config = dict(
    n_layer=16,
    d_model=256,
    n_head=4,
    n_kv_head=4,
    head_dim=64,
    d_mlp=704,
    vocab_size=512,
    activation='swiglu',
    norm='rmsnorm',
    norm_place='pre',
    norm_eps=1e-05,
    positions='rope',
    rope_base=10000.0,
    rope_fraction=1.0,
    qk_norm=True,
    attn_scale=0.125,
    bias='none',
    tie_embeddings=False,
    parallel_block=False,
    init='uniform',
    init_std_qkv=0.0288,
    init_std_o=0.00509,
    init_std_up=0.0288,
    init_std_down=0.00307,
    optimizer='muon_variant',
    lr=0.00781,
    beta1=0.93,
    weight_decay=0.0079,
    lr_head=0.00598,
    warmup_steps=0,
    schedule='wsd',
    decay_fraction=0.915,
    decay_shape='linear',
    final_lr_fraction=0.0,
    batch_tokens=32768,
    seq_len=512,
    doc_mask=True,
    train_tokens=474000000,
    steps=14466,
    dataset='wikipedia_en',
)
Each number is 128 + 24 x the weight over its row's rms, rounded and kept within 0 to 255. Layers, rows and columns count from 0. Numbers have three digits each. The size before them is the row's rms in percent of the matrix's.

# up: layer 3 MLP up, 704x256, rms 0.154, rows 440-464, columns 192-223
# down: layer 3 MLP down (transposed), 704x256, rms 0.0856, rows 440-463, columns 192-223
# gate: layer 3 MLP gate, 704x256, rms 0.152, rows 441-464, columns 192-223
up440 086:160135139144123133132121094085110134117087112185119136107112129112152124123077139148138168136168
down440 091:114161111131112116117158136137132146093118130107080138105147154107138172181130144153147141158131
gate441 102:114172102110131112118149110147145118120158137134129104122131187137167112153185149109156087086125
up441 098:124128117157165134119124125128103165157153120149144136133105154144192146151121133138127138150131
down441 099:133106136130175121112107142112139116101108102133144141131111126129155139188124136108176113095139
gate442 103:135106099151137089127135110137145168116155179129111112107090114143156120119148169113123105174129
up442 106:131097159104155112088120102154085158110137111114127198108114102157125140129115175120157071120158
down442 107:100143116073145097152110108136138193149123097130123121118152100088139131171128100152159101123089
gate443 098:160091158158131173120123099138098106153139113142101147136114102095166096179090141139138138160166
up443 098:084080163101140110093109137151115131128145158108126108112102157144130120111119138134166132092125
down443 100:120150135089126161143118091117100109132097155105092162129117138124113129124156118071127130156142
gate444 100:136140129095136122169136140126156112123127130103111144157102105122134146126114112074140114108177
up444 097:134088135116140103103102145108123168133102130136176140189161147121143128121125115147096182091170
down444 096:108151145159150080111143148153104099112140129153152139143107131106093133102101137116158141136156
gate445 094:104096133113143183128163101132160154083141151098129099137129164144186140128194071160118110173122
up445 099:125141102120142142159116166123126137094164167155108152129125143128113161111102078105114089159099
down445 097:149153121129093124125088153133156098137138111108121143131125146111135137159106145088121151134159
gate446 098:155099131155119104097143141118154150127116092063111132094116132102114080181115174093086151116132
up446 101:128162084156120137126167099151132136101129099113152135150153154130123145178145140126097145100097
down446 099:146128150165127132097122161168142144120128124128149159145134132154144119146132137101116119155121
gate447 101:128142156103115131150067181110148135111138106127102128123160109098092148135156109108125138149096
up447 101:108175103141114118112105106106100152192122164153150135125127105145174128197115162136105098124147
down447 096:147180142120130143122076134121131102136130130126116114143119162143120118138176164147109163090153
gate448 095:117083128107151122133099123108159178120123153147093140105104104166157120113169149129096152173139
up448 095:080153111105103157091111156161115157076107179144124132130147138123129194120082151129136124122143
down448 099:132090126114110139137092123129160117169177132130135156124142171126130104097114094138140149102134
gate449 101:117113143135139152126120150132148119137133141155116067096074100161101079125124122138138162104084
up449 101:107128132138090099124099198174145073147137137149174136151120121108104137166101162104111115147125
down449 100:150098129126121093146086145161110118125120157196112109152098119156111140108086116147114077127079
gate450 104:174098137144159113115148109136134140099138185130109170142130181113088147162133103114157130124180
up450 100:156150137143125120109125133154118101146087103107162088079157129105161118115105158121102143134140
down450 102:123121129146087126070134087107101130174169109097162122163114114136121126144147151125107138146131
gate451 100:115150172132145126127125160143125134147112096116141125152125155105145129152099129159122176131131
up451 101:140153134151135134119174159135122177140151145100127107106150121107146100127139134091065102122186
down451 103:125131099157111093160126117145135158134138183097141130133170086155154111125127146113120146140125
gate452 094:112137118144155052099131147146126142165131127153130114126077130118159121147130121074124151142124
up452 100:146136139176124134128129161129138118126139087133081140146158156116118086153131141177175134147108
down452 098:109136145159069129099139115143112127136135122088135126140141124173120173156122161104105135117162
gate453 102:107121128136100110119142150164120108109127133093111148168151131127108150137116102155178120091129
up453 100:119099148131141109095118103099088134137121114109145164206142122105158089130102149118116128116071
down453 099:136186120149130138125132134115121096111085085092120106116150104124110149167153099140152150149132
gate454 105:119096138136170154154137081148120185142151157115159084134143123110129137122148164132123087127113
up454 104:159165121134109108095173158126097148131164094098123131133136118087149124136134098134125157114162
down454 099:154134103124156101129122143173151193133137105097138138156157153113106129142142151086150086141080
gate455 097:129127135136088150128183137129152162107101156095099149140141151107125164135133071158158102115155
up455 095:113126177114137155130145086165120120171091158115143136128162115171102183148098136114117116152118
down455 097:159136099106144158128140154147193140128113154106125186133152100091099128108101126113104156147145
gate456 098:155149140124127086125140172126129119141133128079113132113124141149114135166175146136130117083131
up456 096:102119110146087135152083104113113125123140114165148083094106141142095108146144151099147115140153
down456 099:124145126134153127111094105122080145110147115125174122116132142136158123081149157138131145132103
gate457 101:158095118094073148140126074112093169120132143134076123115084114156136157084123157126110173126128
up457 101:129116122103133118083162147113108087126115126172128115133090131156137139134093121169124155153110
down457 098:145121144152149148114093145095125089113119126109097113167172149124120122114104137154133120134134
gate458 102:136125123156152144104124088117156112117156092121160135105121143133120135143123143142095143111108
up458 104:092119145164110126136141160155098139103116126125101133136144133125142136146128159084126119137118
down458 101:153105110129140112123135127132146128163135131113107098113152125159144142065130114137093156138106
gate459 103:151119150138163136141124129165124099096143143135139146121137112159138138123121147119132169167105
up459 102:130159124087137138096142141109084114094166138117135164148127133095133118153140139134081106106162
down459 096:144124156131131157105149141143128105118145120131136158181106098121121134125131146110168110126104
gate460 098:111091133126156136132137136117095100107088142095118144091149166099137107107173094138116155146145
up460 098:107169160160141093121156172142132127123120133117106125139150161141131156125148108164115130122146
down460 098:118141178101125090150103117184113149106102123111125163099129098130138116097150153083146171156103
gate461 103:145155125107134155149074150151089104110178132106140129127145136129109119157122139131149069127084
up461 100:146149125124145125188078119168114107103112095184140150202147105126119125130124107101129118164125
down461 104:114154129166132108146117117115093101102156157148109112111154117146115107122146083152110117096150
gate462 100:107134164101130115139085093109087172104115138120125110102081111134135166116115119171128128158168
up462 099:147127074080097086118159141144115132122149158141124132100144163118097102097162146084130080138123
down462 100:148107108119117118092109133145118144122141133107134077148151097130110160097166109130146149163132
gate463 102:103068155087121127111117087086144162115157122134126106124099115140104144169116113130124099134116
up463 099:166152125142178160134076119131119154096105058166137112146098105119133076133168094132106109129099
down463 100:098126136131099149108137096172174170119110094159148145124142112144145145107114149137140171123127
gate464 099:145131139193152109134112063148147107154130167103143119160157140081136113117089135126147098171098
up464 096:174116142081128108142111145079141167136144121134137173149137128101103129159118135117170129129151